Weights of a small GPT-style language model, trained from scratch on English Wikipedia: no biases in attention or MLP, 6446 steps.
Each number is 200 + 30 x the weight over its row's rms, rounded and kept within 0 to 999. Layers, rows and columns count from 0. The size before them is the row's rms in percent of the matrix's.

# up: layer 4 MLP up, 896x224, rms 0.105, rows 809-814, columns 112-223
# down: layer 4 MLP down (transposed), 896x224, rms 0.0953, rows 809-814, columns 112-223
up809,098,201,195,169,204,239,214,190,199,253,172,205,203,178,221,222,153,237,210,180,183,190,172,175,217,212,164,231,237,175,195,171,195,162,170,216,237,220,209,220,215,146,129,242,206,190,214,194,234,190,179,294,179,226,189,139,182,156,209,179,180,224,239,200,196,172,163,197,150,190,181,212,143,219,232,250,231,209,209,233,215,193,125,189,190,225,186,190,235,219,193,196,209,175,218,206,217,190,132,256,175,247,242,225,207,179,199,305,147,195,196,204,207
down809,099,194,228,192,215,240,259,158,211,200,201,174,168,233,220,187,147,220,151,118,221,217,181,228,148,193,180,178,175,147,164,210,205,193,164,240,192,221,194,171,197,187,160,180,216,178,156,177,126,214,216,205,204,183,234,231,191,184,233,192,186,175,243,246,160,196,232,208,192,175,206,237,217,189,204,248,226,181,223,164,222,200,227,187,221,199,281,205,184,220,250,145,226,221,212,220,189,176,179,170,248,182,251,188,217,182,160,206,177,176,187,217,223
up810,098,182,229,196,236,143,275,238,204,215,193,247,172,237,213,183,197,231,201,219,180,221,244,223,155,224,220,212,196,174,200,171,219,158,188,236,136,250,218,191,190,218,217,242,179,177,208,224,202,150,195,200,192,184,214,234,159,172,206,239,200,232,195,162,222,192,246,150,192,174,177,114,252,179,219,152,189,169,268,200,143,237,211,199,178,181,182,241,203,226,206,248,212,237,237,211,241,181,181,211,164,186,195,163,166,193,180,259,183,94,207,196,148
down810,097,251,175,192,205,169,224,199,198,190,250,225,243,138,224,232,244,213,227,203,215,205,188,231,217,156,175,187,169,184,228,207,195,223,185,180,208,159,214,216,213,204,191,150,278,212,174,168,165,230,228,195,177,236,221,216,210,230,145,205,191,150,189,170,240,215,180,182,237,224,199,153,202,224,214,252,187,224,190,224,232,211,215,187,196,192,221,241,195,207,211,120,147,155,182,208,136,235,175,180,271,201,202,190,238,149,228,179,192,282,243,162,220
up811,113,243,185,201,206,126,190,152,171,241,170,240,224,219,225,199,205,208,160,181,243,214,154,215,145,224,181,199,196,208,206,181,186,191,229,210,246,212,278,151,177,161,194,158,191,157,173,216,222,238,264,226,258,171,208,203,170,199,181,170,163,204,188,211,193,203,188,231,202,238,224,156,228,222,178,187,198,206,193,179,207,160,211,178,209,188,240,237,264,182,238,230,226,161,205,214,218,157,209,230,237,245,235,202,183,218,197,173,211,201,241,221,190
down811,107,184,193,269,226,190,206,185,203,168,206,214,179,282,148,227,161,200,175,161,250,189,177,153,215,255,181,231,205,193,200,186,218,226,204,201,216,122,209,181,233,152,188,266,190,177,122,187,242,210,140,207,253,207,160,201,239,240,241,176,188,181,214,230,184,180,176,219,174,168,158,207,187,171,183,219,151,232,184,220,166,191,156,180,274,224,186,226,147,121,203,210,224,197,200,186,206,194,226,172,213,210,184,177,184,212,182,218,226,182,189,154,178
up812,106,200,184,221,206,192,226,212,152,218,244,229,205,211,216,179,205,198,208,161,214,228,225,167,162,206,186,203,209,193,222,233,236,197,157,212,234,218,276,175,206,175,213,199,130,222,183,132,217,178,186,206,163,227,169,224,210,224,208,212,233,245,141,235,223,257,198,226,253,230,200,200,198,202,242,187,249,208,238,237,229,192,204,152,199,158,246,196,218,234,193,226,169,207,174,169,198,206,193,149,170,158,179,169,224,193,106,195,223,178,184,186,259
down812,102,229,203,239,184,208,200,229,201,187,197,203,137,180,193,132,197,175,185,189,224,201,196,224,178,278,177,205,172,197,215,181,178,243,191,155,210,227,198,225,269,195,221,189,218,188,150,199,170,153,179,192,145,260,196,212,182,228,239,186,162,173,238,159,292,238,176,225,198,176,239,210,167,257,248,168,196,179,253,208,206,186,186,193,186,150,236,204,204,214,183,178,217,141,185,192,195,194,227,219,168,228,203,158,254,221,181,147,227,182,146,210,229
up813,099,224,196,177,210,238,281,213,216,217,183,164,218,179,185,159,211,218,244,196,179,204,172,252,198,162,221,177,257,258,148,172,227,172,176,225,192,208,222,221,201,166,292,179,128,203,196,165,254,210,199,233,262,196,179,219,122,258,162,224,198,228,227,237,192,220,170,240,193,178,179,266,165,189,185,200,229,208,275,206,178,197,225,177,201,218,188,164,177,173,207,166,174,133,203,193,180,162,174,237,248,205,159,225,232,214,162,190,151,197,180,233,187
down813,098,224,196,196,225,168,190,185,218,202,246,139,225,187,177,163,211,223,160,155,174,232,218,137,230,158,209,205,176,173,167,151,192,206,208,162,178,98,229,205,223,193,174,203,218,246,136,198,243,146,136,243,195,219,178,150,210,151,183,247,198,191,209,231,189,210,215,213,158,188,193,149,218,236,200,193,221,217,212,216,257,192,213,220,180,232,221,192,187,228,201,189,221,230,221,147,255,245,183,151,211,218,176,180,198,200,167,192,196,166,246,189,183
up814,098,188,265,193,182,248,187,153,217,238,202,203,260,240,237,172,198,236,222,216,234,251,221,254,202,184,181,188,157,195,225,175,164,216,189,200,159,216,208,216,187,168,199,190,165,210,186,182,227,174,256,203,153,162,224,215,179,198,205,167,215,199,190,182,168,137,226,212,212,217,231,187,207,231,215,155,171,185,192,200,169,213,151,194,239,250,181,154,195,199,205,232,149,186,160,246,214,188,187,214,243,223,311,218,157,174,223,194,182,188,205,217,218
down814,102,153,180,174,199,248,237,221,194,195,187,230,191,135,214,196,237,168,216,245,196,150,222,239,202,227,206,187,222,281,250,198,197,224,155,220,258,211,213,216,192,196,249,242,203,164,235,255,143,208,195,220,211,223,205,189,192,203,203,202,162,151,213,165,184,208,232,208,234,184,251,241,173,194,206,157,208,204,226,137,206,220,211,257,240,215,204,229,205,220,220,123,193,174,207,241,190,229,158,233,218,193,212,217,220,199,251,163,242,234,221,170,211